Part of a small language model's weights: no biases in attention or MLP, tied embeddings.
Each number is 128 + 24 x the weight over its row's rms, rounded and kept within 0 to 255. Layers, rows and columns count from 0. Numbers have three digits each. The size before them is the row's rms in percent of the matrix's.

# layer 12 MLP gate, 1024x448, rms 0.0406, rows 554-678, columns 0-111
096:107105137150185145152098133130106145154087132068143138103139107107129145086116106123164137127066106121129153108105134131136117138148142149141118124109148122136147140151091115125097110126140155170146138151151128105111110152135131093114114114110144115102126136105110127114157087136132137148091141131125133084138108163091079161105088100140
100:122113127080155167167103129147118135132137142145133134101104157133125157179096121148129144140114133113129143133122174115180126102100156131141158125134153126078129096166084080104125142137141097132142149103106120147133126132147136097104125099157181140127145136160099157163129103100141146124142103154156135111141127173138086146118113128142
103:116140073143108128102124142078139127150122132111129110147108123191119112151114127137087098140133159160126135130072152121095092134101117146147149098133114133098164084135154137123114129136157135145097113144123131138102097144057136087124125131089141143096118163136130119102148144117128149144151131144108149116123143099145124081076123123099
098:121102125122098145090083192125124107110151148104122151150105107103154137164086133132137075124111147108101157134173129155141103137153147148127120078152101129136186104143132163097123132146177119089112073167120182160176107122121105114129109150141158148144121109152120091172146107141113113133151136129147158144142145132104154157103092141160
103:084142083147122147115174180167123137067114119151063173133121096115111164162068142112137117145145145146162117085126092126127135141135141146124130101112146128139163148126126124124124089102131128130140122164132161127148164133098103149094166093109176157129134166106108141134132151116118144143094139122132138117114125134134138093120144138114
098:113172149158151144111110158159111102144115155135155115132084138111128160160098138165111139131095107188141105129121119145136097162119098119140140121089114110141114116190087142124092168141134079158062090099177159123123143137130126129135161106062130171107135112113126146156155124157148139121078093121169130124144111136114121114165089137137
099:074111135139145175123155127164104100112144134097086133143128127099155115161086119126121099086116149150117095080135091087125099136133100125154180096131142126139152112153132138107129203169109118103142114141133163097149074106140139166160126128124124140147139186145126192145129152149147151150126097085113153106111106145142098157145116084137
105:138137162129183073143155111126138102119126114101121167137089153132108137134128130171146145116142131137146174100139125082082129091134168129192132084108158068123169145124183120093142148078126135143117143150101165141135172166132119111097140129089107121128188172083116154134157087114118122114104140124161130095127126140152121117103134105151
100:126142153136096109124158170148107156144192143135126105154156130133142158080081128099137181115111147168155099105098125140146156120121172115110142115094152114143068121091118121111107109135141131110162113147131132133093149152105100135119172123177100173090135101153113084105154156112092133112081164131125152164177129123111116114125110134078
094:129163099154168135104148167152129198091123123176097120157157106135103151128073125109134120157142098139155108091113144131105147141166111096128112110148142120115121150139168102128161122109110104161108092110108181144098114138135117162157147118178126085124141161125121117133121119116120186133124141117104114137143109169115150138112108158062
100:084150160151108130155134140150136148178116128139168133121123161135174133107068124128143150117135160146127116100131074107113122120123142162113105159124108136101140091097144116134150145102134162137098127096170114097096153150136112144124145139120161115167132158134141107145149082130160177150099171131096134142105140164136133148075160107140
099:140100102121133131131110167114164132078171127134157174111154103197166123113144105132095150142158103099173112161181151167189145087132157113082160147120139123136100090116169180177136118123160163149132148086163120139163140159151151146102109142130144135114135094159105150126150150142125139171134117178126188135107138106119086112127142151133
096:098115148111124121146136134155134118123123118122136172139100162136146146100068124103131158143107149142134121077100085122168137127130156150112124138145112122124116116150127123075109093135158126112110115117114097113142115103103151108117137142168093126115137152126126131161146090087161133106147134171159144129163122153107150146115120151116
096:101118148085162124141152138131176124106105187143118161104110107122126129133104125151123134112129155106137117148137115128145071120155149168108143138102097114110147101136145135153097123142125109151152144111096108167170125147106143104101099112117113142095161112098141112088127156108103116125122137114160144114135152129118131130148120120098
100:129110109110119118146153149126147110132120138100105129170144105144139151101125135123115081161117074099118120199081146123109143157115155121129091174128116152103167123135098116164091149148117147140119110158176105104115153119139127101065185089117130129176099154143123168118114113136084165141129138154151133104105143171104091110151111167128
103:144138109139119099132145165147162146163110120108142126140088144126179147098138110157084099071134129163158178092065127142073122140170135106157148096127095114129166121132125079122087120156131114160093094105130135159140141117121128150082090133140121140077151144158105124140110155098166101104117147135115114144114145125135129121136127115146
099:108156091129119105152099132110124143110108198161125123152133115136145154143133106113109133081117148111127187116107129130133094137170102136185151115084096098087147159160177123124133133082139162119130103122151145155134153141126115136126144114121132155100116126170126172138133129136131132126121093085117133149119129142170120093090185152127
101:131114166104128095117099130134147102093148109088119075124116131121129120158117091136124115159116102112140135116124129111085118158138113145134147080120115107132112134128113101130157075136123153118110137132106124143161119138113119130150117131128101122157124121140103167125146121132123116126144121166138124126098152146118104110110129106175
096:117131131141150179137177124137150166102124114134131146113122122107107132149130090119159152084133176119112162092124113095105167126137104114128155146101158158145174121094094107131147099127155156122118093112147173064167143115149132158127124164167147099118130098105128170131150128132164121129167171134117148144107109139140141118100150149130
102:119119105117118142101141114154142115121120111106144123108153114126107111130159173129146143111145121085136177116132136103116077120124077125162114144129150111119172108127124108121154138097125154095115129151129149134131106133071150100132090132133155149107146088121145140163130118112152176175135180156140119104118086102162124139141118138111
097:099107158154097099145129179167157148102150115118159173118126138031099176129142107145172147115122160120134125126108113141115148141077156133130141126097122091164131135142134079103125127135121086111139106165138122107075117122130122100112132133130086148135153127102106153162157063135084103148126115152143132139142111124119119127121119156143
100:097107140124135127110090125177145133088128151095140121137155167116121127120140117131098149148086133099145115097111112147129098109105143151123174123156122122095140159106113126098119125131108187098135122156121205118128125131130135142111124142115181111113106090138125115150112096162137144115127181106114126093151167148099143156132156084192
097:101092146105117141092114137124090144176137139108153185178124147091124123095174125066138139101100113136108113105144131137144132154121112128102134154138134135084108143115098095167122130134127157137116153149144148152123100113100162138136143106132133128098113120143119135136116131123088148133108179144085117126115111131104100108093155084099
102:146120110112131153119163129142063138149145134143108103120158128124140133155100121107150123124107137134161172122120112114088089101106130128133123118101128091132179065151113091140118201131130129098116098137170143167143126150118081113119150124142091156129130125109138074167146084116065138168166148099098109143103144141139137100116118137124
103:116121162147081138146141164115119130095123124126126102133115095152122124112093097145121176152153122106061087104153144122138153102152154148097140085118092160128135143128107151136112110127132158130180143141130144101113161153181082124110117130129161103144141104113102149122148133138089086153136150145093163113152177111118116122135143112145
097:099117163122136147117098169137122149135145156104125152172134090126116140153096104113112122111133096126151130167114137135097167152127105163106115119159174128095120109104104109102138112101158143149140083143110119118149088107136143123114155135136162093098148122095115182155123113189170135115164149103111117099156127117148118156121105134146
100:101114131109140144147154082159137122125084146075105111162096139150106119097150126147129109096133142148104099123109144130106101105176114114120172167138119115137107109112129122098148121079122138067111100181153150109136162149097117128132098130162151142127144187103102115140150079112151145122129132167121134114116143121137122105110120126111
097:129104120151072101114090142115147099133138120142114114092134130088108129080152126184127103121166160137145137137125127141188162099124142144120166169080106166102180105171149114089126129123123131170114106097148156119099084170145124143104130126115110129106140145122089118131125116148141112110119175092109109092134141153141116141133089083176
102:140124108142126144077074154159157140112124105117141136096155134166130172182118141174128119163104180146157153121132138133157158105128141096166133151122153131088133084146127119137097181102161157116124113121134139134110140106119113113148112130129176130138142100098141097128159126160140107137084126082120137181133156128115125121116129166108
101:102153113118165092136110151129135134110099116106147139121093125161131169122105137188090130127127118129164144093158125127113090176128157143116168125142175153096105112149125098155123115097099144160104118108113146129140137116122086121139132104121155149123161136139116155163116139101135120137147105085107132131125142165115118104134084115129
098:088147142147075139111155142154108071138103145102097155169127146132143124117131102129120103147124077129130117067106147098139118149125186132113137107147110207137096126127089122146114115144105138139147167091100130084141139126146109110137189104142170153150108166138172144147120093108154133075151145150117149146178123128107134125103134166114
097:126154098138138141149155158117188122139146116084119139142103085162077128113127127145160142111120150101158187118091104159188168147110139104166114087152142112150099109215120127130113084109128164108128133158099085107115092128127132126150131174120087149119122142097110099114113094159117146115121134117142146095119138151153081140111107123137
096:158109114111119125120165148157114154094093132146141131078103148120103087132163122113110140131055146096142145095099139117118150102074140144185100129134114153152149148147151154137114142107110133142149103099111123130134120113167137117126131123116129087138123169092143142117152136106137114127132153127141116147106093147137165109143130141152
099:134149129122129133105176156142155149107134104103153161092147128134184142103127156128157126163120144067154123137126120146166135147103144106104124121135120104131152124152113153130110145114154072115137113145099165134115132108095133172110058119131123113144131112119139115121128067123146168102152137170119181121108111111129130079138140141121
106:136132170124132108131183183122081124114148115115155111110074126113101112067114147139093154154130175158129119089115149130110107126115133145103104111132130125121150116147120152096078132173124145133125096108104123154130134118096129195134088118145137106093144098129153123125097103110155107136133125140167175074100138106143106096091122124120
099:126128114110126105108118179124120115113147119105093137118106123153116115119131101160100130080139145097145133149116081146128153127150140140133108089127137134164122141189120086137106120156123137146125146119132137144151169151142143130089149122132080133124162124112139122085138099125137098120102174148073148143114162096088073081138161143125
102:143123090137143134117166151154158143129173129120158171116121116137153103098137130122161143107150102114139148144133116105153132125145118148095121111140151100151129129133125119180126114108123127105142152164127116114167140132126121142144136140106106154127116145122128143150129182121127178121135129159153134123169151127133109095151138130093
098:113145075133090110158144144122133141135141112118117132130145108136140110100137155115161157118122085091178120117055113127098113092148111125127106136109157134127144132140121138109137120108154175116115081121147171139133136117098101124096132107123164122140157140118105162120142088126156161156079151140136114114131136185145115168105127149125
098:132159115103108150122139131110110121146196118095113149148132121124133091132109108119202154099134150146166147109108114167128081101125165148133111125104161135139112143103132132123152069095118122130138110117109111111078151131131027163146126120149145167118117128119144170114133143104129108159109148128147131138151135133158164129112142089125
098:132126117135153121106080155118125126071110085074117117147138118128137116078099106144154112139112150163112138125117145112130184121085144122127157122089152180102112124131171088095094081103134166091121114159120117080135149114148110146070127144103124133169140183155109156141166089140111133155091121157117116154110105081095105143083098138101
102:129111131115130095111111116117158122117156098105072137129119159147149152138122141127123129143131133115101136119165129127119118121115114117155175124160194095166170092149144110151132122149070147124162111184142135134117184122137138118104159140136151152145131120139160104143149092127112158123102176123160113115132157180121117144126121134132
100:148110115123093100144141152110164115108110154135125166117110128119159172103114111127124116119114103081175111133114134144126141114111155135090094089070127124120123118129116106117116112104148114187149172120092143107108163121101125143084108105153148158126112150082133099125106169122127123170154111108086185108095119151163120126147152150147
102:131119121130122148105096152121121101134149124121125104188099112153125112143147111176158123128176143120114117116084120130120153131165124125147096097103162132141151123132158115092150156096127145119106120181128147103119103133144139109143160130114101107113109175129129156108085138130104116128085124112173098091117129146056127131124160075153
099:139090175116119109100115085157132102162164093146127157121120126075137128136141114110128085135120160130127121088116140087142107123129125134103125168097158077111099086136107134098158134124134111176171105131099130157119125154107121141084168147179115148143120128101102119146140130105088128142114091122096132141167121154128168148119115153113
099:092172160134130125155165177135152104136114122144134142150174129108136144126126142125147170127105113146082114123160098133136122128156107146131111106154139147151140127094102093116092123134119150108080108161134136135149127120137147139085128147157109133120103132131147132114130120123141083119114151091117118148136133152133147129117145155087
103:128142125150061086166161158150092168137108135131106156143144190128092154091160128104117156162130109146128134081117113099151145094151164092090107156124147168112118100131106111099102140144170143106096109120114136109154124130106104122112124158152113118138151182163148120203149107122151119114127111111172148117135180145109110148125127142105
100:124164121135124123154123180113127155135156151097160127157126109113135119134100110095117133139083118122120133167116166116125146107145158151135159108176140140139188132166149114101114118117127155175198131125116140131106137133149108170126138123104134112131159168145125094115096096117083132095108145185123129112164101092165125093080183171144
102:105150143115132093131161169123094138125113119103139136072146119140058144141099127140090130128141135128122149120121156086150092125125114107093130133100168122121181108169201106151097121125144116113121123132143119145152090161169158101104142130094137113171141088127126118159133148128122125144079114113142133137155109112131106109116155172106
106:081117148110119099108133228124166152133145107163087109129143139168171139164120125159117132103116139108134120117146145153063127133130123152117150152130105124116144130160081099114153154121136134132130076144123137154149074136155154114128125117156129099158147113149099141121163120141101157120147097104112128096106134116135101104131111124138
101:157137172095133122138115121162148143165102128122152133187110129113168134107159069126101117121129148126142135138084141064112135141147124136126161159138140152149124076127156099100096168142114094127131140109097113122150126144137142117126123135161119148137093133129120134147093118112172140146162164085168082098181111147149131106138106123156
097:110133128150161060125139182117131109166108150123139166143131087132182123141147090130125118104130143140167120123113100088181146124092144129154140096163133145096113139152152130124107102114175146123118156141102126123119139113097134155083100145173090127120165129097118108146173106107109105143072179103168129131181130149105120121103111124100
100:149154096133134145148123161130125144136110074158097153081120075117131154116158106120173094098106110130144113140095160147124155117121112130133147176130128154149102158179149103134116136094136111163154094128138115120109103144153158127090149116137131131134101150107105161108116102091155120122167153137113148150173099146105111141100107144109
098:157123138097151143115128173162137137135144156123101212089167121176128160110095148166139118138139155127149161111131158102107138083170166123129147106139145144122144064099106105147128135126143144166108111081128121107152168139145121121158104143046123128108152102132112135132129126110147139100090172156129153107129116101112129124149144100135
102:145091090117155130159111139164108176154124143125113093136092169141095144135125118113117150114092139084095126101110142154156084123145142111123128130159118133140125112094118120155141120118135137123144145138152120106100136145127107135134127178108121106158132111085137137181144157130134106102155162129108173138097086127147146108083130107099
099:112118116118152141061107143163114133130121110116106138151128098123089071127113157159138141141072173110138120124143117061112108109132167121103098129136128163162141107125079086078114124135109127161164090133162176127132139127156156117120151120139126121218127104132091144145082094124116112108128131124130154121160150167108097127136119122131
103:090096106142121110087174129141145161133165145118142119111149137102120102099106117157085124083124084141145140150148083122094085133091115169175182098114117119154100101123144146127122103139105155127130094133119125154096176146107125105116129131116110198144089122147138104112107068114140147120127106115105158119171106127120131106127115134144
102:094149102084134126112134129128103111127131110112129125139104086132138088122115072133113119132135109117160151137145117090106138185129100118132122135136131090163130127138136147129127178127093112127108100150116121136148161160115160094077114124154138102105118168130110120154110131133162107130144099154118135134139145128163096175118148100118
100:097119102155094103126091159124062119120103156127112104185131121069129137155131138158108151132138114125133100101101083130094130123162122127149141141152161131090103127103081117132148139067161148134135115110151120128115111125164124097104117110131132129148121117121115161186150087146100146145098128175123102135133119136126162117129156144116
095:122100138123118134131139136122114164148170134144124121109150098106131147099143143123158137119118123120180114123126121115153080103163104084118148094107178145066133132093150145104142143100117110101115127117164097163136133119171133072133136129119140184119112124165080109142117127114167178179082149115100149126172118154130162170120126087092
100:123115126164141147077201145191124167084156108119137161144125139117140162132128145151185183120133113080109127133138126129152113113126155128128129110136132077081107098104139167094166139136147143145150142168125158149158150116144093159115142103134128115148132128090109138156160118111152108184137112047183133167128132163151147151132131122097
097:094121088121127142107143169131116118107149067087109170134102121107160117107120095134116099094144159094136162114136134135130147112124103144168142139087110095131103090122102123138109153094164191133110106174128112145171111123103181089130166124144144096151126147139108185148167121125107154130101146127162109072122121105125112120146102111120
102:108100103135125106100111154105160127102181123144122134134143113131090158127155130136087156138130153099121093130139113101114147118133126105127141110129128169143163128130156116119089124123149136091129137131105154133127126121108108117119107161177112118106157112162097136160118138151135117131102107128135123142117155111123080160164120102131
091:130165138139099110108078152122191140111115151143123182153132112111177174117119124140154105104108118125159106152123162155134164159114172143160136096097171104110112147166104099125111149110125202146099096145140101138160163121141115141116101096102109172098162105163141142144143147113144134126095156157114133092163128134181132088097114170134
099:173083119133109097123132142151106137148126115079137173126166119113134129100126106108149139167120137140117129110118115070125139108112133163126101111115176113083184126116085158148125100164125121120129112124101124125160156138125142100143137153116114123077176138139160132142073107161150128140098145156086144105174111131087136157139168145102
098:112134113159093097125139127139153069155125142129147140143119148092156144146117139149118118117099155135158112136091073107111121151139124106135171098142120127161118110172140097133143172086120147094154122126135152125140166124112071121133127157131124125149138136168152134147138148123135131158134154095106095149109114109136119180147124144115
097:169145090109103139130104134141117104189151155130122100124106103099160143125096113167109134176113077112166128134106122138140146074139110120115161142104129172124113123127140082079168166118094143143112107119133081162148081113173107106143119109151088165151118122133141115134125148108080099121146123121093140111143095154143092134167114091106
098:122168139135112144168121134151125081127161124127143136172171143117118134139153122126116120130075148148156117142049120107094122155103108149126122142145123144111072161101085124109129142145194090136099113135123140113120112123133079148103135152157156140107103113121131114137141169092147134120134106156132145127129119084148140086109135128100
100:118137144105124072109137139144133104109130139123142136110132084085127126108117160086131122118110147143166127101152108129112111118134125064159135076078131113109136084103118143154140121150122102174129177126141152104144099162144143135091067157151119167145127144117120165133124129084099135079108113115117105162107091086148124146128099106114
103:088048120138139098153118132128119106115089105147097129155114101121123091165103124126074126140127111124134125113109146130171110124115107130124124135121132139135086155140158105149120160115142129109120101128103115137108129127137130111091122132118107104153168146095113129074199121105140137118115125107146143170172155149116140098069139168147
099:142140110112144073122128139111119118118143114114087103128141130138156088139071134147127107116134120122100134117129125134131140116135130102164175130109135116153090096102123127132105144119099171123151100177148137124138169180116143143176143114163114161176137164095114121123109107129148067140145150167125138124157138131106105137140134080135
102:122128150122117132170144152141129097177124129126152135145137099132137129146166159144160121185078128137172142121154134146153087138140148137146142073123115119143097157118081109168121174133130131149148108146126099172166149158126111100144135161118143116166118191149125134137130113148121119143124142130097111132130147140114091172082142130071
100:114154123172122102173138140101113099145116094131141124153149111133141105116102130125135161159130147132156102115082133092135111127154085110110149127106145116142126089090130116125121175093122136146113136176167127145143114195106120067128143144145101151105158117133137124132143152113110120126119161104130138131154104180117103106112129151130
103:091100096070114111115125157146125133133131115120136150098151134094121148138147094126127092115149159075116134135106129117166144142119067108113133081155090119141177086157113090100105149140136134121127139126145144145115099102155111125110137128124128135118145134121125142134124112165174124130149158113159081126090115107134146099159137119089
103:113111134043170112133120143107101161113142138112142129108100128150078155137132148148137120122105140146105106111130158099135143115143133135095133115125117134150095117118137128104092113112097119140123055164115150151178125133139131066155148126159105104132147168164147154142127112086163137149126125172147158097152126114097108168145155123143
098:108108131110130120177101133129141160137134132156104190151128116125144125142115151140137157122097135112085145098155167102168133169140146137138148144106124117168117121116141171178160116117153149155107095114147084164153133163167146140130128135126142118106156176158148140118170122159163141135136094144095116137178140124170128122113094141159
099:115112128163111117084124141102127126114166130101112145179080142099132188128139126138139152087168110098134099123110112148111104115134155119136103141132096121127173096140116081131121122107092079088124158138114155081161102146130149075110090175125100136129088128127091134134157102133143187158162112111140123144172149138143128147105129123103
105:111092131133117148131144177103126104155120133141105104102102144127114157169131096106208120122126116123164101136134106125133110079108083097122133055111119166105141091087117107165113120162100163106135104145122123144123164077109119127158125129203150156128162110114114127150163155140115142107157184102129129110155136137151116133127105125136
101:114112138117123136125159143132143092129133135140124145146139108104105137143180125094143131137143130129110160124122115119113126093188136142135108115102131160093141132133141130136109146084124108134086121108153144151108087154133105142161160147136125162148142149124141168147149129131142144173162142159138094079153111142091155175147112152133
101:140096155129172131087141096140090137154169127115106162130108144100095169059123135139110109151115118125158131136102178099130125139150150128110149140155075118117116132144115133140105122143107183162131123166126138139122148124141097107150140102175119152117133108144104114126155087098175120163158073179129128103138083165163119113134108157136
098:105171132117070116141178124123132120118144172116077114151169157142140142120145099108085099136145088158143146089088122074144132129155147119160159126155131088091186090118138115142116095135140129115152146109147146138117130134126079149185131130129144126128128125102106131105122100110131130169186099114113123097138151105109132104116147111143
100:136127106088108147149121171134144136105141133110110151139170152192146107145127125132175136124101109111109113135101117086131154076121149157094148100117117100079133125129160111108124112132149137115127124103143167123085137140088142105100154135157165125144099152141114124189185150103171161113135103079102135135106118147125141114139111117103
104:108134177105075087163112135126101135129111137145123105108133085156120144138140113157102162148119128114148133079155107121074100144092113136159097173151142130093152126113086131110078140113126102157103130125133167102155145146084152113141131175127123147151196129144115147149122101130123102118120186149162108115144102167142076105130136122146
097:122095141116145161161149140106114143097124170099111129136121136130147131115124080142112131130141093097152136125125162184133104124101099128114155153069100107128154132188093109083115124087126138145124149119144133128091194149102101090123147069126094123168077146123153122151102092122166145161129176191111122107127130126149091130139141136141
104:122092117121148116123150156148129139160107107121095127102149101122153129077094113114086139123139119164111134135133128130147120107114111117133151114113161111045124124181097154131156094151147122111100167104152112117130141109158094137124085168126144150137122127153170132127115136155127134120136116131129148067151108155094107132111127121113
098:089113095120097118080106161083127139141094114097121103107080089133101151157159105146129097137142096127116114156108123135148119165117112111127117130114123135107138141133173113137121151130152148093146154169145113106141140130121121113160167094111137147118126090166107128127131167142132174149141131141132156128094141144119089132122097093124
102:115127129109138129118128157144118151121093162116115166139132136104103116120113144154142126144126158148147135119136145119114113123131170099130141099168125125137131125134082150167089172127131162143119105128117137109139118130092100099120086087141125146095108107137084152131137169168148145115137151135117136116189090101151147140154123165077
107:114158173114094088119122152140098104148151129149117146088134107138153103072136121125159116140137119115173121126098108152134093123124125079129155093116113097126095114164174118118109134122142081115083109146108129125096150135088099136108140111139170157108132157153121113105145113127090145135161153105116126194061101086143099110124069149121
100:135103129120138107084118103132150139103095149111091137134152114125140089111152117141108182116155103140190098096129127117115152118134128129137139172125152137094129130158123101131115155145129158136116154145132105105136117141159154090131118151143129171170145127102100110158144110102107093097155122116109161112153148124118154166114111087136
091:138090119109137161110111170112111177144111080102102089167127139163101150083107110147159113122124121136098119086118153140149151119140131141107131136148131136126168156147099117125126117119143105118098121097115120178107136111105161110101096162133153096131156097129107147165093146141098104128097141152134150132106147121103109147160148167123
102:120091140105139143164163137091135117141111129115142121169102139107124129092131096121096163114131140120135178123147097095128124078147141147152149090145151147100135091147128148136109125149174141106153081133144152099115098118158110142139114159110153179148175138086155139121129158121100124107143113105105151119148131087136117133159130102129
097:143086104100111113103140134137135070130157129162162120144131129092102114127146106151133116147127111102130177167110142051164109090145111116125097095124117129161113124100160133107114161176136146132125118126138116135116090124134133131145119129117139124112151165122160121158144137162152106117109155123110117122128135110122104135095155114138
101:166143135144115083140109112133145105104125102151127112124127159091137094126168129115115121144115130119137146130113103123081142141141122137122140123127172137116129110098113152148134107114141109172144122136110102109180113146145136107095106146182151120183148141121153156143137102147102104151132133147118127115184140117153123162129135099129
098:124164118112111107120098128122087140132122110126075116162149117180186125107129081125150163158096135138113135142133180150116107152143114152116117071105164147078144116151143149118119168121081194145146129137111135138146108129187119113139109133121108090131164189133098139158103095124122118132092096130077131108153127164119147121120140122122
103:099120136116097156141120133142129141148156124142095134136140088149146139070148141139108100115115111144116130109124112126148098123181144138147123127155144156153131085132125135101123126141132132127116113108118118134119151195086138140119063129197121139153122158123149146133124093120121148134111075131125148136142095124114141082125153139123
100:114111135051138138138136145144166185123104097111117131095146135144150128145115110150165149126141094119128113085143140081092104133131184123120113105129124132133093099123069143146109123158112175125151143118115136117141113129167101106117131165156131154144139109075128182129159134208119150158196137135116167127083164087148146090148137152133
102:138096109120153128107135187153120113152138123124121121100119150128124128108122090117140127093156158127117124122075160103163120134099165094162200096105142111124133097134172106084129124118148139119110162145135174098126137095082138118133123123135120162119119148133102131119140111151118081149144084112106099177108089130155109123099124118127
099:155135145136125157123137121152105147130102098109141097094142138151147169110124133156140128106206152101162114119106145108118145129155130169119132132080133094178178140093144082107115132135103156136120137140188132122125153127128160136138126127126122144128123147137100133154177137160124170136129182089100186099163124128166152118131124118146
098:133096153061125103144153154130122124137100074157144157164156139122118153129105117120148091102094102124132141115116170119170120133093139112139122137129142159141111159163110140095116091127153143109148143145129138118105103130121126127114139160107128114098133079136087187153139159115161121143131149134112105151113156150143111115116112165135
095:122160163116113142105103158135113175102140153114129125068111113102145130130111146084071125140153107111113128125113126104153128135151131104145127108126163135106105097144134110183141123122128178108134086140151156162113156120110084076099151089175109153176095132130115114111169143105143113116102107127123170129166098125127131163107133170150
094:121108105140149083181091151127137126178122139125099129172156143128154143101107117115077108143106131101134109087092152131123160128135117107141114118115095161085146149145155107144138127112147126123152151131119110103135143127162106167139100128141136120061103150102146121108143147146113101169167135099122132155121121159129126111130157143133
099:096116142106095109131095163196094168129137148148111143102126083100169108095126150108126127083138150128127143124122063088101138070088134136107118130128137126123203107094121159144127148111141129093091130149112161111163107111080138148139109141111128124133131156089107146122110119133129110115106129092130134130123140108142110116136170141122
098:106091117091052110125143147146109113160136113129178101160147106136135129151106128112092133084152152098122159139174089104096119109096151162160128156179118140104142124133111117135100163093142135119148133099142113164107109141095116098145140125175127181129117158092106102162142151126104155115112159111115105107134130135144102164144061124112
100:132115159153115172126139171133120159144140126143102134169129096108125103158108138095134166091078104138126110103119117120135114113162139178152130089134108153103125139125111098130097151127144160106142117163185124111122158110120150130137143112147142100119130106094087160144116136105095125088120129132129135100102112142120102140131119108091
094:086165141067102145129136155164150096131124104112153124104177091099110120142135104159123157145126112111137129095126128154118130130145165132133172090109153138130107122129108162089165099093118216131152115089160129085125146126146107147144120151138154140130135130073122140107108073132099145144135141150134138072140158164122119113093158096121
104:130119153104114110148094118163173166115115141129160153144140131108131189146138086146100119108160158112184104128110124154133091140124141087105135119129120111106196121169142104101109177082157146115108122119151102135183113139110137128125067094108119119158112146100149123135111137138150123159150109121118173140118082143142094112140152103139
103:129133170107115096144123126122165147135157130169131141118130131139153142131150114178141118131106143148092130132114154158159141129126131124122125080158150146159130122152136093108151125172171132111103144097091155101127132110130110179110109097144100146156130126108063162129102153135130101103142087086121120086099138090125143142132174089123
100:174147106150160076100134141121113135118138111117172108136118131119130153136110144115127136112131067101114099084152113107110107173112099119112135102106165108121147094128129115114105164132121135103136107105129101145120099141149147146135130116117120197074077115065166130163104121163112161141124139131085123098111128139125089123114155112132
103:168104119163159125105124127159114156106132149104135131103112142147131122136133120137147093108095124097183103087120150139126145126153091116155177134135142146083134139161159160124120142112165131150091129118185119148120139128153130123114153117108129159125123113166147131125132141141174133134114087116100114117139097116154089137131117125107
103:145148101144143103103125155182081125145099125131130136121105143113186178111125098131122120153074115096111133083100117119089126105103121116144123138117168125111179119084123121106134132141118121134106110122098114131104168097127129127134102139162123161143188115114149122143122120151146137177145186137120140066156172107130098138141102114142
101:149126087154164121132135140161145101114154121111147173139109109136123158090118105131137119117135139107106100107059145162131143146155143111159132138089122148168157050119151114109092125121139117132120128120078115123116161136109095152083123134107113157123131087140130163149150141144139166119119168139141142166126172118131122099103170140114
101:132116112142117119125117129127104129178095136170104119137118145159094094152134122091123092125078120117107119085075154122154146113104115156129089116110168099099087139113137106119131155121090164113107112169129143121128185198138148153132134136117111122144122132120129154191119134089109118121125107127148153156170153105118102117159120133135
105:145127109096117098089116124096153142148128142129125132152150110131085139134122107126155107108103140101088103119163140111123149136184117121114117134159122151126155131160133083096147150087131096152130110133127112140157112176103123149107116143113133130131163144097150135081117110129122171168096136155143128096097155196121105131137110174122
099:121156123138136154152149143125137122123073145138090125160114118148127092125103120128100130082115143128079133137126131092122150132121170131175110091105140118130152131138101142105120124134116118155119115161116099146153174123095153097145086106117149167110142180112130134126173129097112112140129128122113148146154145131115104121094100098104
098:093117131151117140111103146129136107138166105121113116168106133080099159131126111161155118142106211124136090113097124093121132124137095102116105112156064152126104121123137095174118127055160122138095123142134172162092171123130111148135122131128128108170109161118147164181132092112111129139128139133176174086146136109139117121087115100155
100:141132153164110131106129130130149152157166168131133185131121096138138130088143115151125130086132155087164138105122127150128159094094155143131151131128159076136141119146137165162080165130144168076138158104111117131119129109120129137111118135119123174087138149150122156154153147155136136150117165118101132158139118152123150135147154157134
099:117142132128111113125071127158096124143131086132134112121136152140102140165155106137110130153138144132126153147012133102129145090160101131161139095114127121127171099129127146107125137127116095115084094149110130139145114126115136162129108136154124120117160154118139091121094140057122131156133142113130100084168151094136140106109188145171
100:081134149084125134137167192139176156172127141157131111119118123130131108105135080117142090148093159128095136116166114129124130089129131116119164104109124119148126123129135139102160127142157143148116126144120136125105133101133108127149166119167123100135151108134104145136173148133161151150100115165132123138135103155090155165122122145159
098:107120152103119096176156162138134135133104090113129124126138138188185119111115136167155153150133114117190137065122121100106110114123152147088090109134185127111127117112140136080092103124106124099097093134109117135178149165131081140153126132157146167112155096129087133140124098114132127106153094149138136106114125129121127118129128127079
101:109112154129150118121125169197112095132137164097097104090124140124149145090131091141149113136129121083167140110119081131129085142097145094149117139139108144179144154161122128170094157137142141113068179162128142120149112130127120118085125104083113128086117118149131136125128126121151111125109110140092173108131140119080084110119140137156
100:116128140127093088135113147153133124100128144158123164101143110130163120103105097122103121127088122114121141112147100082108077122121136073098134131173134127146146155129136140134165091139140158135109120142103149125146134128073126117079139118172071123091106088069150120150134118140092101133136116124103171126130127115119149134099164155154
111:135129108123115157130099152129088116126130137162113191124105082109081118115164105150173127135143134168125152075150096122132097127136159134132113111106131091172107101115110086147115112139161148139128140130138136153150184136080104072087120124149125154145124115139108184137140134115101128142112154093143157157091111151102158171111141139111
100:105172140159137116136146159143147145099073150124118085139129129113112133124109087131107154134116124156125093128106165101153121120181124111149097103153090143092148143135139119113156146150162167170120146150137154134140159133121149126142109116171127152128122178152121136177147097131136093115135114115129154122161128100146114123093143134133
101:152098149075121127099151117185106111158112164133108147140083101118101119111090142148139125102170151127177127132081126133115133121129124140075089191155161152132124105128140134159097141089116191165114126138106142154111121126126143156148113130140161083102109128124118099116133178108135124110110124130127095164090109097160139129113138124094
106:122147088123133146116130181157096161120129124144125129086157122110113131152178152141129123137116145133144146088082157143136074097156083116120111077152074103129136105164127124114165111131137155106100109146153120098154065124091088109135142134160172105143154161170087151103119097139188137134132108101145141153126122157133121096105143127101
100:107130104127090139154112171134159192134127093144136087082142109129098135132106121090145097104139133065112151137106145141125136145132112132108135085111123121128118139158116120108163171130092149163118142112097118125117114158132116139128116140128107131123159168088162124115105114085121149188161107114118167112140096131097093095139098135119